Weights of a small GPT-style language model, trained from scratch on English Wikipedia: 2 heads of 64.
Each number is 500 + 40 x the weight over its row's rms, rounded and kept within 0 to 999. Layers, rows and columns count from 0. Numbers have three digits each. The size before them is the row's rms in percent of the matrix's.

# layer 11 MLP up, 512x128, rms 0.103, rows 312-322, columns 0-127
105:566502484490518645522534516517511481503497472476523468481503498506416522547517481522478494535419513462544535494470472498487502520452513592485549516458470572536502503552520583467550553464421496464506533489531436567411477484439529448452475510451580511489471476502509542443502509553539517541538488507445556475516491490502473505507441441499528541586464435513467510537509482419450476508460
107:566488489523436535520477498524479472565468504632511427500484509506457389497473435460465505495520563524513481480452495473547483536568495545461534504460585473529510507569496529474511444525528507463501553472531496467496535501514505578575502452519504446458575486420510512491539512481483491485536513429474360456465529480429529489521551507516523518502497486451525547540530523537476472470462
099:507491441498523472471507457516456569477461499529459513494610509471405502542559545560504489515416490538569472486474520424452460500495474486509492498459494472477494512509534503466492538457482430475582509428560468464530491446555479598538508532514447429501472562468575468491558495501498482444533560516497498477484482470523535608565488458550493522502468493557522509566544537532447491480516
107:508530553476488493490479451498484499612467449513499487510555533466536520497471470457489438432520495487459475484482540460507471424511470535469483482595611495547483573477488551473554470501473529515533546503534434560443444481501539579589542521513502459445449524495546448499455565480470487518488535558539499516528444447491450477466446496458559467567471546460465547553486472485495526504439
103:537515474503545475488510495441490539465514526473478518543446503483446606573539522547442494452505520484538562565448473528477502506523531469510520495433568534486485474493471529464514581506437488575509477535448466540476443514566524471463456545528482441571527464486448496525505546525456483576495497545399516498461502546411471513501419483460535441532564478474436528557505518483506559447512
106:478424531471462488529520454526470492555508496539577472514556542515378434515511516456545532491495570435534431552491462507532499458541524486528526465548492469531462577554491515521526493516467471533541521504490463476527532482503551490508421404471542536477485474421563538492501515560525425553503505509427436491460509574520491517483485574469465428491497463446471511514551520486451474439472
107:475454461529527536553514450451451504538482550514542478502575523435411490533490483540475524547495523540481473409527462488487480537495501488438485518554471483493496445560568471477479576444526496482489477476494546587499558471523590499494480451539531521580432540506552443504483530564483499564503488442511430437435446525544503521516499486506528552473527478492469573543487536445446487461430
096:499399460510434519519514480523427508488471574463546550513571535497445447479571544502511525447443530539479438553459536489460442501503481465478481511558499521489521528516523540472528505530540466501399482456487497511489528521528499498526571513556552507576510521503481465500528544463490488442575573439409455463431576488511484515537609452544520501469522517470535482494469531452482452514498
102:511493514460518473588500514503447492545523546413490483576517520535489506473485487479612485527611530473495488508401527578403440476520570484505518450475452510568541470521569518471473507472519444491511503576429494567488535482481531566554468515474541512519487489494509475547480536505538501461516557502423461435517472466482512483485522463484481498519541483510443582515518509519434464460462
100:446464523544501495481486465499432469527502460528536486548574552493538415470444515450495441523484485434492512531483449484501498513501543444512557477516521483514525457553484545535562547477484458483531477470504464498469512537526498531465476431577564480434474503546546499505560475500501469532464618519517478474544452496455534509467523548496486423595503524412499520540427532546467487531384
103:498502546474461540478423490428470528499485518514529497541503528538443457469456563420528518461538495494512423558483527497531404455536530476459550552562549428530477560611499512479557492544473487462472552489572457519471497533602525456454422491556540495515505491507525515481516503565481518494494506537478487419527482545507391514518495504480499505474440483504457542547525488489464450449482
# layer 11 MLP down (transposed), 512x128, rms 0.0962, rows 312-322, columns 0-127
096:511494545522478409513532516491492498450479549513489471451565501490539499537488534472489516450487570470466553514550518487525520453616490505373515544496543486531457543442436526387484454507497482487458493450522474538502542424540556548544514478548441545498503551511422477461520470489475534447558510491508472441464489539544592469486478577496476542524488503498486503532496450572531496514462
104:534534496444497525532509416499505463504486498493488485575559519501399535554433485499483500432514574487553456552515465510499470538512496471442472559507467512438555495462463498469466447475503487500590574586551447488468539470501481536500525475517505479466471471467515488559438526499453484500442464511520560460530564529495453456489561494562500429440588488524480463600515523534490477562474
104:525455536534524385539512481463444464466538548489473538492530530469549519490456525488446449548504550556504446397519479530557538460489516471532548555497507461511514550450455544472513419496498548545445495564536508500513490522458495466477519488487500432467437442485504407485465462538543533518483499483536511477518485507516438511501413489516455519468582531480480538549487526635513503564515
114:575514552545496485509498547444495438567556501560477549527496559456463441521520501496477507435497504486536494470508476517486487483467515533426477565512447464452394528564524530491551486466461490471526453471508462551504504510527429475580524463477488530484447550484499576442469559575430485447536567426525440536506512505473408459453480546503533507539524540545491552479551491538458489517487
100:490516473553483486527471478510531507490455484569585536536485425483488575525462510500515470508541495464485606403558512464485438442445503538507500515498475425578445539501488537435534503482508506507474526498557502476475560436459499556509482523467508551482500490490533526480435466429445506488521508541539487479464538560539482534508617523449489474441448500473476494590459499584500441483534
096:541542427533492451475511535500506440539492473527531484432536500529506503504606472449509535511511441508552440456524483535422514530508482411464461559498484511525450493526535552545487512516469567476482499539503507485511395446537481529447509515458511526526509520568494498437507572471528439404513480517564528513535581484512517480488460489591410491442474493463501516433537474459541506558535
103:537469518445474463525501471490531554492575464514514528445479492452561422453428483468516513571438505532515489450521519504472458505475564453488479511478518613481486469380516543480494447523516488521493506481467511472431450467553446485472545527531506485432534522495577546527496550513581547465487484477542516508494572485486555471461457583532563504564550451448484518516483478556441491527532
095:501506537503510482482467512479589512551474469466503464482487469480568420494484530519558544516468562516469515478506462530519533509506554440550480464496474420453436470558502469501463550462511547516519467489497517511506411502502547537451516558393546490430477480489545607472436489499520465503482508531528532489518466536556415420482550467479583534483510496502599521414492503523475523500567
095:433476480496438529501542509480458504490505522539425539474471569466518460517508544506471475556471554539574501555361459456462460583478534523454423473495460529508476429508497548482459461520538492526581559590493506541507459516492469446532562553463512507557468471507535462502521449426540476503455527520502515545510579540468448468504452452552499510479522483485520465530513508481529512561448
105:446494507532527418503554462430515492455408480441491447523501492512532493477493609464552519486541469553539519555470516504547599469553470527469495533527525533538463550520575571478477548453455510532494430483513526484503520530514528482448530546539520516553519566452458475472459484501503456477441520537474517445436384463487474488536521529517565473457440493505540496507494487403507489537499
102:466504533516470474436479515441578512587516522527567490511475583518492528450483554532543474544506549512498468585524557534495494524512471445570537458441508475538546442532498473536493464495444507479532509507578404547557472552549540463405493488463527502481525476482446520449451513517420484424536509467509490421533435493536543501466506421471530503446463506492558452512510484503519467527483